Weights of a small GPT-style language model, trained from scratch on English Wikipedia.
Training: a variant of Muon for these matrices, 196M tokens, 6119 steps.
Each number is 128 + 24 x the weight over the matrix's rms, rounded and kept within 0 to 255. Layers, rows and columns count from 0. Numbers have three digits each.

# layer 7 MLP up, 1024x256, rms 0.111, rows 630-684, columns 0-255
140150133170120134123163170171138155116141105142128132150152174078138131182141107118123087117096165143146085142094103124119121142081119135151127095111125119130150155104158125113120133141126103139105113113104173092101116108123117115148098126115151188137145088131129152099153121116149133132130102099135164105124105132132148133104087127134092098129147087143137113106129117106118105143127120118159116116133124136131149124128130155127121126113135173134175137124120138150108150109077134117135128129141069101113115139166111148090130140141094134127158130091090117179113122131130142098140136119159149116144168135115066149120123127113106171103156092114140116133151171119168154098098121135131139111131117124112148121131113102144143094092111166142160140147154112131163130171127085
151134110136121149101114147078102137078153135154121142126112103128121135163112099149157143140116169152111098150099110159124131138143129127128131140119104122079173168110151124126134162150140127082096127178125117162127201099163078140077142130118154120123132135088096110149164128125143127136164131147086125115164114091145122116103100116101091099178141132133156142163144086127198116092131129166189207118156112159141067108109126131144153142091127131132158100111111128106151096114130103120117123124093114110100154140107147071159135158112134153165157107168108195116124118144087168133119145120117128125143119097137114141122175145092139104146133098133092124123101159163157103121121101131094151113134102109149124131116139130138140146147118147192119110095104116091106082122123141
108126122111143135183188126062144101085105080124141132176127159135160140095124184127148127132175099144131118121155132112087102113097116106081139139127108135140087092111091120120111108110100143131135129086128114189160133127124118165146153098170115125141106119152119133130141125146078186099117134132135120102153125127184075125106123110128157171127148151128090126122104106114155093133208130116123188101140078133097127136130154087153121125115139122133144114120145147153158116102116112114132106106088133115125111145139114151139083146135120127153103083112099139097097102164136113127111100133132130101152198115132128124105111088115126159187139095171175113154092129136132157138113135145134163140148119117100132114090120126162142152118163104129122194109109120115152154106130166
121129125132118134137107128155139156116117101163133079141105135116100078122160122150119109126127112166133129162125046098133113120130129131161116128139145124113113165161132129095147137083130153115105119120147077139141104182180109136104138099102121110110148141126118175121141146167127101119167142108110125174115187104126119149138124135072085093148125103138133128120163137114144109137121130154122131143128133080114126166148098131102129119143155127117114127140149104130130088160116122153172107101123175136166097170120140131155135143105113087101150138135075127117107118119129135113152125107115113148143094089118123160138109130164172111147097209139153099141113153089140093115098112142124166140128101119133123168113163117152118139106134144139114156161154090099153162188154087
133145123121132133133110112112082112122130120135080096126126131141102108143110118114131092133123132129146137124150148134097107108170120136121096156134095139143184147146148125092133142126115085126122142116133123131118141122137156119136153147132149148153148143155123115141122151159147115106145150095127136127111125117143111147120123115134122178128105104125107161120118139089095132129161153162158116143113128104090169136139133127119141125124125150132160133118115107107122138081151117084147121140120113140149150133135138121101145138110163133092141106124113133126141111149104167133140082102126137158121142142148111129118104137095105147113121138127139152192148137096076171123107090138109123087123139122106146154156110096125139139153134109107096146145159161117122092131116130
149133125099146106111133077128121123163141081105130162099115142118160131136109114154119142156116144157120141087089128146156123134118120135158138168117111117131140163101093157114128092153127088116123101176137126095089126140148137131126144126149112110136150116128115184137163141103147116088136118095136130138111088118140136148093130118114151114168091154118099139120134123143101170126131184105154125121124125125107158133110145095094111135091105133109165132145133109088095115123132146119137130142103151122148120154156099133120092155111151147176108109110146154110117133128133119113112108115154167137115117126141141131134138146124118117133124128127116169131121138110106108124112109148103166149181123130131140158135145073159076163154138087126146120126123146150149113140112113
154131151148149146126120146115139094104077129172159125164146149151100111173158187103134092146156069115079158165145143112096131117134147125116090129161126126135084140083101122096141156152124151128084148128095154117170119151138107127128119090171104088115131126114133160106111158123169180136122124105134132121128132146147163143110108131145066111149111147163129118106149096182131141131165145127117165152153133151155093115111089103160155166072136152154107102115140130133125097128117119105127120126105153119128157121106097160121131109114119131143160138116126121118136160168138118166167145162148135167153159137141152134108186111148149121136161143113085120109121116093072092113120088113146129139102057140106118125126118119100121137100133133103076104101114087105109160147077104
167117096097106125143117138134120157115116150164128095151148100118089167117124118145104151081149161114143147094184169121093107148105130117147128127103118091110107082121114115126142150120120127165110152090103150135144135123154129143089136105155165100140148091114095132106150126116175139160122101165138131111130111137126141133107085116107136152169123133124083146131181112145078144167151133118151099108099143099098138110196132107098117147102131113138121150116162153130142141088124157134128160120124143100116095148139134112148146135129077127146113152114116108115115152166128133139107144139135080164114156116145128161124129111102136102143106173110103043125072090126114109118136162153122171110203143140146099133138081171115181120140124131165144144144156105117117152154119127
147103101192134097102112136141121127124120098117113136184172127113171126132076131140148154126154145161107135150138132078155087118098149095121102084134178121116136137126095133069089137103112118198079108093175159147133180165156118107135132122146121092180124129084120156042159096133099123102090146121134121172141139105129104111166108107150096118131136113099118115126115151150194143138124104086130128147106163138162140116103152183157110154129097176121086084107098157096125141129123108143130164087108101117125106095131167131103114087131122164151067100092133133130113108123114130124186129118189091136088117128159109156141160170110137130155162163114104138146167138139132189134155090150105111119124136123178105096146152093117135146085137142166155134134132116134158146167136108
074105113073127151142146190128163059105133123089116126136119107136158117114112120139119151153150124149175139122123089124154130157137159117138161138138149136093107154134156110136138116130105119112130127101149117128110144112138088107142151137124111094129153117157128097112141170096131119119105105123114164115151143124137112111155143122079115115180094178151139132184158126125126131157134137129155151111138103120154111198102111131159099152076166151133092112123120115108119149160160145137065117131081103150110111085127115133132139160138122155111158116103150192144146107131124130158124143144189069132147147114089150116094149157114170120144069105145155125131118074071155180136114150076148108119128117158126135145124120155166158084104095106100135122144143113112085112150099123
135118133144138112114145151150155155087105120129152147133119100108116132079133112125147154171136132155134115109103143186126115146128107118089111125106139164118164157123125130108143173132127142130168083064094115106173133135118101120117134159165111102120100112083140111104099117158113108147177193131099145112155105133156112153150129120181146130132147094146114147149120104088138131116120097120114113149187164147163135144099108101115136138117070119144126159181146125124052102100141133146132123130092114130088109139116109117108146118134126106157107130171086095154120129104152118163146102097109127132131164127123125085107133139163092136142130091119081133136176099127127111177173157105124155117158088128137116152136142116143089156107154103163102144138172143094133130131135126
126122104088147154135109119137132121153137121128123127078139122132137075162129085181140110136131141138069147127154114150077193092127073142120125138167096152149137104132098156124118135104169103176135145117151079136167142109140112119127206127082133132119087132094159132123201119141094181110138144083151106160168140145149107149137141162128098094167108144130125109129134086109124110110139117123096117115174109147108131085119154152112104112107134107118112096098149148131151176069136126109145173106108152168133082139089132113146144090137136126125148171141128106153067106149133109155154119083124120133126082099093166152131103133136169112132119135164130130119144092150115102155145103111129143142106108104184129138144135153152103135153165118110105095148137136130170153111103132
163149129132120141124092127142118087125126122144178124108150128155102129132143109140159119102167107126132134097151145167135177121176162116112074116105151159095091130107089065095170117136128118162093110113159196160130111108148101163128155146122166135161128106102144140096125124107116109136180095149141111099162156130130140151076121125120131157129112123109122120129131113145109160131096091083138158119081100134102122166126140141161135155138122116099115146123144136145146117109150097110126121155097145072116124143142106130158145153102097090153136174148148100139141132084107144133103121138159135150107104135175116102094160119124166122084154133136201083140122144108116095090156151149106090119090148104173136123117120110131130140154133139103125180121140106146136130135135111
094123126108102114119153128122109158110131090156089105155139149134131127119101113086087070119145129120059097117138137177146123073135127190133092083185148109173141165150111105111117127066148141136127173159098149191140106143170099131116112122138184210122116119127171096138150142163146158177071133142107096146158131107141147146115165086133125139150159145114088104122124134148135153114145140108120157105110106099100113115106101156106121120132108098146090084146152152089137143099117126129113112147138096145099150101091141133121140105174122107143102159137142174116153162132114140141088102110134129125067127171144127115154142133155116122145131134103175122091147106150122108108151117164122139151091090119170144094124091146188117147125103137137111112132124153137145111126164160
143134163105111085152123164129155161095121097156137145102117116144117161100157119131102123144155089129128124075117169144124143138120150149123106129175123097127142121084138103145169143108133127155124106082137107104168134120153129071113102113119154100141147140159133103110146129136152156103155150161112164138129162122103110111128087132180127185109072108108105119163095121095139153093161133147173137104144122136126127105125124143164139088127131124091108151127144132121151048082134118148141126123112132143096133073162103159123121156111133106142117143127150148138157116122187127145155135119124159085103125092123113157183103136125171120154156169090166161129134152098104133134104132126055101093123136099113111139135144123145160128138165095127131127101173136113114097081100148
117103148160104138083098118111140139133097121111111145096146157123119131075091116155145148117144129154149152154137135131092110093136046110096166111105110124168116169116120159168079167162158154128114097111135155106156111117190095043127108142147136098138136162105121106114107114147095142140129135097139141101124136097115097100156161146150134126117122124178099124161108133100139120163152140144108143185132149085081157093164150115123162100143115099136183143128141109132117096106153130151111145121073077139124121115116126173113104084124150149176097118162108133103131085134140090099127166129124174180106152164114163184115158122155139133141126121135138129114135130139141111112157132132119119153118200113091149145112120131103096108117087117080164136124185124127114146158137142
167113117156113135122179124155159131131100118181133123154087092144130107105101130132141156088129137119110141152130160125081097160100121135099138129115165121150102173141094157131161117088138110134170100131138086117118134107129159108135143105129134119138138142160162172126132080151130142103137125178111120109181115133092126125143194122079109124148167169117141122123129119137125117142102121137140171138125159112101128129096159148140115111126155168153117136108119149096099113116135125131116128139114120124106088135121141126115125126092116153092178100137147148124136100115151101115117153145162131118143135125132153194119134171077090117094127077123119141124155142113150098097138166134103104119115090117162113130123085105128112130153135106143108163142099109153148124131113116
129086153165114129133162148132104147126121113123143092116140134097089068123102138129132115093154145108134152097127136152164141124132129142144146113106170102132120152110125135159133164150171109158161146124119141150117181136105167204108125113137133110107157118115111144129106183134112116111146123153111139107111148121108128094112121185182083134146117126073136114155112123064123116089118118134170159118146130165117093102079157118150143108143131105106142082132097143151110140145115142127120115154112069133129133141117158089125129112105161133087140151112133120146101156126154128127145092112170192098108168143164113141119150096122144095131100161098176127141152110100112135130111091154113117104122083142123146135116095099146145162113149101114171123146063149077109144127117168
178166104152129174155127088098147147157128150150119156129170105164188138120171129108123132082107129115119114137065107161133159151169132141147118165103108126130138131150128160111128103131127071123142119139178131111110108146172159127121119080104063095072140098108156172126107117143174150116112132119062122142133106134162119080108121111108147106151124115171148160143137099182124175147146106153160140106127131131141154150113152116151126125110148122110158125122098107176120092151148192113131105122172128136128131158091124087123158119095102162126155093140109127137134124110132104103149132173136104162110094089108115147143104138114085123141144120082125131095149099105144114135132136137151105149129123138108131093075091137166180117120131125086129104119114139143111109108087146
092174145145157157110147106149164174136145161115128142108153137139139133117099149132142152116114138160109123106118137112144182144157158105121168114087134101105114099091162133099161145144142109123148126159143112121116126133185121120096154144098121135095074150157153174151118150109133118123106087143150117099156114125122077109113147093090115122154108165116135152113071119121085121114148111130091104108138154087145145179163121135118150126123096117125153126085147104087138123124138149149157137137119061143121108111103046127138138120155099098093123125155118158119109145148124132140164129112127122112108149126132120161120163172120073110143148111125130150154132154132096104103141114140162131112121102150118128123149106170104100153129135112147170132127122167132067155144125085
093140115177129114116122155128129145169117092147087139134123110095135137143115142136114116117133121097126115139118125169157085136174135164130093132137095126108155147113128134128127126129147125140136163145125115151104131120142176098163082127122175089116138096111130139087094102106146135141086125147090134093112134178103131111082089110137094113133171093136121116174143133056134161167102148105135101119063123164138170140117095126121167173135093107153145123120148136094101141112166123120154127170201164164089138112096107135144116098113121135126115112118144138119109113172098111138131132135100130131082104126215121134164113102093107132136139154134135139140136126101164157105152137144112135122127118118148096135128095152121149128126169145070117104137153147140157126139106142
087129145145087117107170160107118091149062157118146107161129145116137094110121130148139142123125136134122117127094121171140125117100124108115138100168112148160112139142094130119153147131130150127137149138143134097142125142135123131204126108103165150141145133144106132140131137120154119104114159127137103119132157138125100137130124144084121119102097113124096148110155140150105154110167118109115100148077141128140125119093096095127098127125128084159137129132150134105184118112104127104100117164110107154128113138156101124190156144108155157103107100108122149165120151127133126119170116133141101100148121147102097126123163093094120177165135128120111170079143124134100114104172114144108158080128154098166172132122139141099097168109125130153102105121165158147157139139164129
153126170140098142156098135050155139107129143105107138115106136115166136187141154175119088104162127127141128164164119134109125098134150098143119137144124126130108117136130169126154090064092115149109126137154147143166143134134102166144125103149127136100107109160088126167115144123140162148123135106140093116121151141123129132133130107118144176121117190105175136180106080113095125115145118072157148138135158136140147117055107083122139102139105096123160096145142141135110128136131081114131098120136124133081148131156129135128101167126137147134125124123107074115116139127074133111115142107088134118101172120126136163133115184123144167113122138132121122156080116155101109080092116165122190099132142120136135130063102121134120104123118144184130118129140175124153181082137133
158165121100124121155122102145123107163136125105126104090119100156126083088139115145107104139133105154122125133119116151165160123106142149116138126133137108151169124153135105126124117180119125144122146123110138141131116159167146125126177151156115124119154162065157123149095125139110146146090143083104146136136132115141108135144155085110157128152083133155110098137144125123136136117099182129138137166094078152165109095133122162140100155121075144114181129104121126183109152136125139054175133111125107075140133108139110154123112132076109104108080110129162127153138127138114087145082099083142147143121134111155143112111129127152075095106127147120167125122172134136156119136126128107153092115167124142148160070162146136127103122097118115154105152134122129098183136102155108
081147145129120113162095135126092146143132121083188088111147131128151104126157137139119105090100140140110148138111115114178117143106117156131138119167126159088113107115142128141140136167134107152097131159137107144133122160163146123074189146112150163165117107106111141107102148127151109134102090125140132111128158120095157154135117140108151117154086144114150093106158113169146165154132174091157168120130106093098119134172110144118149110094112122127124155132121131102113115089124112126125160154065134128122106143120116114140080117139108148090121165147114169167145158144104062123152137163157149170103121131143127110108131115148145119156111180162108086168132124101115117121148167134154143083126101142116141140094126164112147135161140096098074120126131125118112092098129089
115114094108126127144151125139116139133119100123094139127115125129145092116107141129126132116059106114076132086127142150129126144104128155123162139141169167092105129096132085089133099173122106116174149114118122132155105138149144134153120130118136077085130091147134106170168109145123132079134112138142120130125142111128161122127112154116146157108132132122139094155153149118176158146173095161112118130172139183170075123131114144179049098174118130095142174116110159101056145104112139094146128181093174156157159113124156148127112111186149091127181137125104095144152144146097042141154139125142120118121121116128134091089104109151144121115131123121120165175150142095174158137146112143148114142085128154105129148125133072151160125127094131123088147124124079141117147115131124
125106148111124134111122146126118117154140133151151125140113143131118156116136144165116118123110133124134104107157103134122092169138134113119065125141126122098109119133098133117153101107107126164120138124126107134119089108171099127143129089141109121145107151116155124090160166141120138169109079141087154118118131035144161128092166141093120135127105137143168102113115151161162120139131148124145107109122179191103137100129108102169120100205098126135097189149137135120096123123077115145138117140121081174149095137117117137117106147121136126158168142111158135153154090185132146135121134123142132137175109100120141125161178119117139114152135137148138138153119144127157159140118135097126085072108135152139147096107115129111124128102155086081132115097153124143133151107090165
095120196135165130147165101140106152110119166165132121155115119144156149122151143142148112137120147120105131125140114118123129121118157127159123135100139152087123134100110122110131125075139092113088157117156126140068158160130121102136138123134108107120114124143199129151125125161160135139098132144097111136165162117117118130143108079136145105165125082126152094151077145152117147123105119118096126126094092128058108102098079119135109110146072133161151129117117077153141111118150138137113145134145133136114144159148111109152105152147134127148158137100130119147161097119115126134148155131111137159137133119158095138098153166108107160134115117133129177124192144110118128141142088096101082115136104150106133143117152135116131139090108118161174140141124152186094069144087127
123154130154140131142134089118144172154097141147118152170113144164128143088105064109094146128119114159112172138129136133145160123176120120136138147102133088103126174113122135136126114108144127121098125159154117131133153130088157136132111136135147147107119134070131132146070104133117133126149167099170126126125115110138146117138126133135112104149135110127116097109097121115131164058169112106143139121195103120106121119172107114135184118118118138150076143077120134099142190154112134103186124091129117148146153131131131115123131176139145080130135120110075129107125143136115105117145128107143116117119126113151130145128143124141139143191131151119140118124116126103123126118143110101146100142139102141138144118162120090123144111118142113119172141101112105142104123120117098
127124152121123124104185123104105126087163147096119182122110132143148105155161089155103139115175122148184143164079167138120160135108157130090151102099114163116133148089164141132203103147144134114155123104115133159105148103146099117132176138140126104149137131142138099168143145104109189095150152192119158146127129147076151130138101170139147144160118146134117099132130131126166103092138153142129128138098112113144082135143147136157095111111129091114132111087137135127153122066101142118132096096091131142085168104120175136116123127078130111092131099114100132126135106150137139172092136115124103115119121146123118137169131107082099154120156124110067101132144131136107127123173109129093113135152116104110084089173116158127075130096140105076166197190144114156107123088186127
140098118148115107139107098119168131092100151104099091146140142153159132161128135122114103144125118120145107114124129146144151113096085149105175089165106125067178115131104115121139124131117105182078104156147111091125135123116108132137139143115136123130134102084111044129176162118156137102125178120133148154148142089113141130170160125136123155151143134150096153116145118129155129129105085138139153116149133114128107161098114124157099083110137187137146145096167114118139104123149154124103103123133174109092144124147159134129158115158121127118119108117116074126154117128130122152125131165083142090142154179111091095113131137133147111136121165144097109125153142103131120134084144183106105130116141124110120132188162136110131114135134140136104160161121113131147110100113106
141127136126158140159126098085143109147112161127112094122138129129148061117106115161161152082134205181141118144102120144142119131074139083126148138124089145155141137141134149136164114105188180129111162134158127128151121148106155118156176083123161117110128137114170123112179113124140153108105142089074109190129159139152073106147102124121093158179154111097130128127150152129126135112117120136115123097128118155169098096073181129158135111072134069131145187110132105137127122131124107150143104133145133137113122160126105136088126134117160096107122175107138127101149120108096136147144132135112129109113140117092131128134137170156117170149074132104102116143139098141135124104110164155141151086101134117115120082122145095091116105118148103113142146138124132052133100125142106
139129169115128169126125107107132108124158129130146120131125110154137118088144118104139166158138123154101131134109099160158142117117146131138116139085096124147154131101085166093085106161122124129119160125123138169070169145150133118086111121126109067108128156173113173137124087191099128090145105171115154145140129129090099159116105170140126143135142099125081096089153120095109188129154173124067126114083146107132125100100106122134105174124130106125137114140112151093122116123094135123144110144137119150161121112142111083144109125103150131153114163121136109078140152129125107127085131131136133157123133112147159114112108122145128148187145137154173135128163173085124122084089165157136094137112097136103152130150120119133109148161164151131106115152150180141144167128121113
100113117113129148166147166098146066168140108151091120165142128109113141135112117109121122123154132086097120127094113111128123150081125104160133108126150099156108167091151183140115153135102143121129145123133137148150118144122127112137149132153124146129129124115121164144120109086119116129148141114106142129141105134130086144116134154080101106153145112142106116186129135082127126103136128067152075118117154132116170120120103104137141153111138085127142094127155102151125121127113147130157138132120135138134147136161146134158126147127127168155160138104143133129123108134128210093139132098102126149140131129103157157140099138123129096109145111170115148117189111123127131130156131133150140101126142111109114135124145109127131139127118121152108124120167094117114174098140122
083119131106083139143131170120116117130070118095166119141150105116107183136123124152133124110138137135119108137130106148106115147134123105093088109148141100117125176135109118138127116136101123155133141185171116114139107131105119110077113163150176095094114144157151101185085123094135141187126098127126095154166148164146153113120126124149117091126132161132137103094119121143117139072113133146173135128170172119124149126159148104137133124097173126146133136134146117130109123136133116121121174086139117148099134157081127172121073134141134121130129157139128153159111143161140124152115087150113106168119124108151115119132120129067162151145086126101183092129090104110089101085139141149165111147122145154146121155130089149155136106094174142138117128156154148115088088160107150
068117126142133083142113132113103109140115119100100130127089109146137137148118120120158150110121150170124121140104147126110130145110113117126107114135105145099139093103108152157133114119119102106108130110106122134127131130155122132119118120116128124139112129096101091116120117138112125140129125114148119124144123127099150141139120117096099126134128129120122152160129090150152158147168132113127116109119155125119090137153144147126093089063108106138132112120117122175121132154133123070137178115132161097138156169146172127094146166123134168135130177120153141165136126167145128138087129174135128094131145101187166165105161148126143135085144138113133157163167131115149150139097147167088135120135108166120172097126134128147139124122132109150127136126106106091115140140109145
103163153106182104146132134175144119082145099171140131088142116119106122138173118145156125122141112095133123146119156102142162123114137118138117125163134134092177091141080136126129164142111120123094133153077105124131165083137098100126156139110135131134100160128132131148142162103140135073117110162143152144153141133108118116111124123093112169132138075125134101111129110166157081092131141140151185108115115079121139151164084136071124117127139166114114116096145134156126146135126174107157087095087105172124119148153123162137174101158090094149138131150124131129090112155118105111192118156080108124115120146147070133129168141108097085156102152132150160101125117138104120167125126115123145141110119145153115126159168106165125137128101158164110146132044147200105128107097115
093117174146127124126120156139138127127114106118131134143124096143117086139124129115089126124112152120115165092137124116105125078117157099146171119126115157111128110126130137157126154162080103134113138118149154141109157080131119153155125115099087151145117085137100105127088122156147146155150162102145126121136106159104160125067095145136140155150105162133125145117118147153089194137165108094147114090144135115120133153111130128130127108141116127145162121146141147147154108135117129114125140137118121126154117100127157135103136135127139147148114138107115128158116149119136147095103158133086070121145104127175168147091159187146138140138134142121117128138119093132136138113092138138140172138146136136188104144131119102142162099085098153150115097103139073136139147112133102
133110149155141122120173107151107113134088120137153098120135130167110091108155089149125138162173096134153135158106123164151141097121098106162147098115140109118140139080137141142171150208156111094129105135120153087141128116131052161096104129133132164151125148091133123115146137134104111101111148148151109165110107129152121127115111136133126140178076097138159125187142116157134128119139133137146131120134142134111140114135062136110118139135101137104096162131141156115121088140140139065140106129169138148115139081134110179130164154146100160111124115154122109140116102131133128095138117131112130161159080121161104144133152134106093152126083117147130126105156168122154127108094109126089129102141167121161109129132101133163106134137150148114070127130152133116122110079138092
136094119149128121125156129107112139115114116172112149131125115092110131120140111130147138145187088127118200099098141141075128095113094138160144176131090142139147168128103104057129111206151113170150141089102102118145106121103146124138117126136159168136141136121132128110146129104103103126122174146097163109136143154072149161129081121108170155124156130092112171175118121172141153129098114115146129135137122129085147142145124141159091145138129129115131114107139135143088109166177070120125152142078185132086120128134124098108125131128172122128119150141099139109137161091143145157115081143101130146108138105119106143146110089164100110156092125121136125151147138128138154123150156120158122070134146117141110129111100142153176120082150071198107076161097146134088080099087123
122113104135156161116131112166103119047125128116123100126131116127111122104132091134175153135113129112138141128118109154099091142080131114116119130121127143154149154148123144113147141108120098147074112129167152155146122162143127129138106107114124120126145140156146118113129153112136135094126146104114109089146093138093117134140156155127140132155151145141185135133120148115151145146099148154116149120088117132113110132127124094119139116138138093111121172164155112155150125103147134137123149126145116116137157119125108134146132139131145112135110114073131125126142131152125128122123161102085082108173144149164153128104153124134140118122165088153137147127124123137147087133120113133116097120148114085143139106118138116128160155117111116110091140171135102198134126100130110
159152110175130136115117093128114119129136102106143130137095123155092132151152122125125108120122132130080141100143123117119087135108151150100140119125103106149122130133119100119139137143165151126147119119135127115161156147119137097150127124131110154129183107084134149155146107110130133130087152125104083154124106110136123145102114112155127175106124133137133179140082141133122144168147122124108120139139095133165133103096127153095135145104113094115115082138114155162144137131160148105146081133122127099141110096106146110195112109143137132147175138169147105135124087150139113131132145108116125104133101109143081151117086135130160143086143124155091101153115161142125119119098111187171120103134161161140095123123070129145128136087096127158146176151140105148119146113152161
068162181128131128125129149129168120089106114126101156142151150163107158146163100154141156123122156144136088129054096099120120147149132104081142159165076120165143116115154149128142157134123139103145156136135125122113104146124134145144152154092107132137139146131121154130138123148125134093154129074150119093149086107127113161138151104174143092140086060145075189176097123100123123132116157135143176099149136138129149108103156130150112128101142150124150135135121188130131123129088128132099118113120129182112151124095092158153166128136130113131099104174102136060083102150132107172115110160116108129131125141072111087155116126137107137137141106133114142128119060121138113167138138074089133124151148114149128096121156141168109122134155104137081148126077112125172106124114115
144102159075113169136127129119137155133129110133091117116147131133148128105133150133108129127141145112132136141148159127131139110155155152091158136119113114115154155115122169139130131097114134133119105104061135139118104137130089147109157133150123135092124121140147107144113148144110107100123147151129157130154104099146149121116170138118111115159133120136110158135145126147130131159102140094163137098139114123146141142134104140151139116126132123113100185125113133121153126158094142165148142143064146179129126133124116113133125145093129146111130146110085143097129114105128140124110126111113108104096112116137109156126121135165130120134123128122191111112128101132143150125138105124128142143115107099119108080130175165137135114111131156122139120124105117115115093141112135
151122157142127151100113112179117113164123149153150143134128166197132130159121142173142131164156160151140116144098130114130099110091123128085135084122139150148124140116138154087103182100092146105107145169154084128118143124117128147089148098134132172142107081130151123114125148133143142135117135143128072128135137142094087098166133105101122129152147140102130136153158135140106129114091125134149092126112104087157156125123151142180115121109126128149094102090174075153153094127105074114158168111122105090073141157089122159093124131114112130123121175122130134145089170124132111147130115118131130167145134114111072147109098054160121139127119118092130129135156122140126195098129120153103138151075140119147190100115129126097115107104128161110135177140112113133136167115161129
151139099130126183131158146113108155136137131056072130118176141164109141174068108148122166130112103125104136122125125137113103108124133150134137166137094120150134135150135099146096157129119098144137153139145110130134076123116112139104142093160128126129168112117183117091131123110127137099100157136135104134107099100114102107115100131103156123176074137188090123147129115152114128177128086169102100061127125097152183143153134133142145136143109116115165145137161110136124114134104147098166122153153157147134129166133162099114126174081130116096142132155157076109158124104127134148132139122087112148138132180121076111133097119126089128123108182138147139119143128098125165139086150117154104121123132132132177123131129152141146153113113111088100143136153159142099090092128115
153118140139142146133095127125131135141170145121141101106119136117138111114127126133110131115162104109099126141139106137101123120113117110119147123141118149114147127119104147110137127083132130128146133149113121116155135084116123151126085138146128144114128135141143089126128148150131094116155117147131129138128091132127142091144160105140149107131138142144149104124168156141110119126153128092165159116138161125132152089134100113147115145132128137111151129116141127115148091166097133148121127098146095149139136110150092134114116131156138118107161133168105115133147098126147170124173139078119104139122142143115143110092120109123138120139121121114129117144163117128122150106131157128151107189116146138116150085116114089159162139109120112113107091131146133138132118134126109
137129131136146136097147120116147177091119143134141151174127107158119105155124157130189111111128146072134142129163122114144136101134119155136106157141134151099127120137102113102118115097056121122110124130140110127109169135135100118169138111133153102142162124121107134156111150132116173157105130134151151119115118142146120164131095165162094121161126083157147120172104139167112159101116101076079142167195151108102120119120136150106096109112160152135141131137120174137157134124119165123109120145145126179151111087133117123146097132156152100110125147107125088101103147131139137131113128130121132143085086139118103101119136131114156089139138153114092090148103080107080126123105137141126108099147173129123119105107116114192109110131142142151100150129132158107113115169103119
141153119121144110143160078129107117138100137141137144129122157109136096155135096146129132147123112114140141137096105152141108126123168135158127124118113144150121152130126116113153126135122137121128053119127096132159112110114132172130174144118152118116153103167110128125166110172104126102138125071131103122133106135149114158123155133183132122113110117122153132105140144090108129099102126124158135102123125125102124131117094150138143092111128082105148123112106133136135137149165122113128106153107130128080110120143136140113096119065126129157128125082136110156118132148126119126130103131111143184087116154174112105101148145165125156128087138142168129140120129114126183155098148132163087104158133120111132111131123104143137124108124116114127178110157146135142147137129115
116123115110152110107127123155051103109120109166097085136129142128107097147181122152119146147117109114107106124138146160141083118123150163145075120172131123123118153110145119141148112176165141161117097094131159106105136110125093132128121124125154098181118143124153104157172173131109143092130187113121144130073138123140152144085110181159122127158145171121158128135137147119156137128118101111181092110133149095128121124114151072143096067102140101129146096129147144140108107134125134154140121113156122161162123142160126123123141186128093102088119080139098104135087161098140125123103087161125118133076116107140126144142127156114128134123075151124086105158155125142143173160142125113098098071101140179179138181104156132129131114122132166152148145146108142115152146137118099
114101144135168095114174124151157143072082152109115159106098164129188126134152155085106132099201111113153130131083124138133156108138139135120178146135133104138130108150130112141165104134093117167152111141165167102119125130102181145100101129128144123139150125077053141153107139179128118153138131150115118153141096102119144120160129067169096135098110125136101148136122104117154131127123147130108152101110115106122147132145133151112109144106149092100116150112146172106107098147123155129173095135134095089151107123084138177117135135147088134100098150124114061114082112140094160135104130151141155120138111138144127109126164106119122143113136154137144175129115104171186123119098120152126137098167127137123113102137124076119144119151130155094160104104134136131113101125152130
125134108166104158104148147118174105104127088137114144151095144091141109118127124137129109100104142142134165128134122125150101116098114124129162101126139125113128153141103115109132131135106136152127157134142133161144121108140156138141189104140156157126098128110127132133139155111092092152145144129169105120110124112123132138120100113107171126118116139156131117125106156157121087143130087120121136125179142133127170167143086140096153105105142140158148129133177122153099131108125120099136141165107116099106115171138173128107138132114093088121164116143111138147133147133142118149160134142127130117168138141149092133113092126089153110107129121101096119094087154153129100159148128118098125109140150107112100120128129112132157092118167114102141118159156098141126105119110131
130116131121096170184146119127145172120111180098163158148132142048131118162150149139128115115146159078166115147114077088132105128133153151142196141101136107139167084133095122137115141162129141096163159077146173138142093157088118105122141111077120121103180170138113145136076102126127127112147083143142094109124110160093130107112146160155096172158161147151167118099132157140101121080107128075139161133156125082140129095119123141097130123080114138147153126104109134141149077141125159099178123092145126165062173140142114122165104135113122116116119146126110129165164132123112107108108134131111134135113118116107110121126092095152105121165132132122114148098122098100123155127124127125133135111156108086114129125116133153137102132105176140121187135131114120121156175135140128
112124138143130170112141111141146115143132170107125104160145119166153117170112095149149114145112115152148134146117132154114125109121145103095139129123125124115133131114123146103162134099168165144132137139113124112136150102142124119113129167161110107155111129086126093126097150125126167151145144115151135086111165157131139119149136112092121160109178132138106097115099130141108116138169089137123131122107104126174114129117139162142116103158114107093127119111109144134107085098088149149101131097121152137119137140138068117143112174104145107125140163104115125097163113126109105091094122106110140116115188116173131125157126122167138138113137173145167109106107106117150123144092128128125118096147110137145116130121131101133166175120120145139146119124109119074195151120128137
131148095122135148125120159101147118183131155127142110105137150169173143113156085074101127170156120158142137094119128106134115120155143108104123124124132143087128184139106164133140104156115172093098099124125142108102098081150144104182121097142187108131150128089139087109164105130124085139110108097144127132151172151103142136130139111125122120136120133146104142128093136103135132103120137130131108116170146119145111083123108152135104126098164125105186124121118127073173137151081102121111091158116155150129164135130125112160156127086109123142129110180093153136081143119122150124126132125125099101153152107136109139159150103157123130150157121118157155117107122157108102111138085179140136126084146123152145136131176174088129102137160112137156109128151133129091094139135124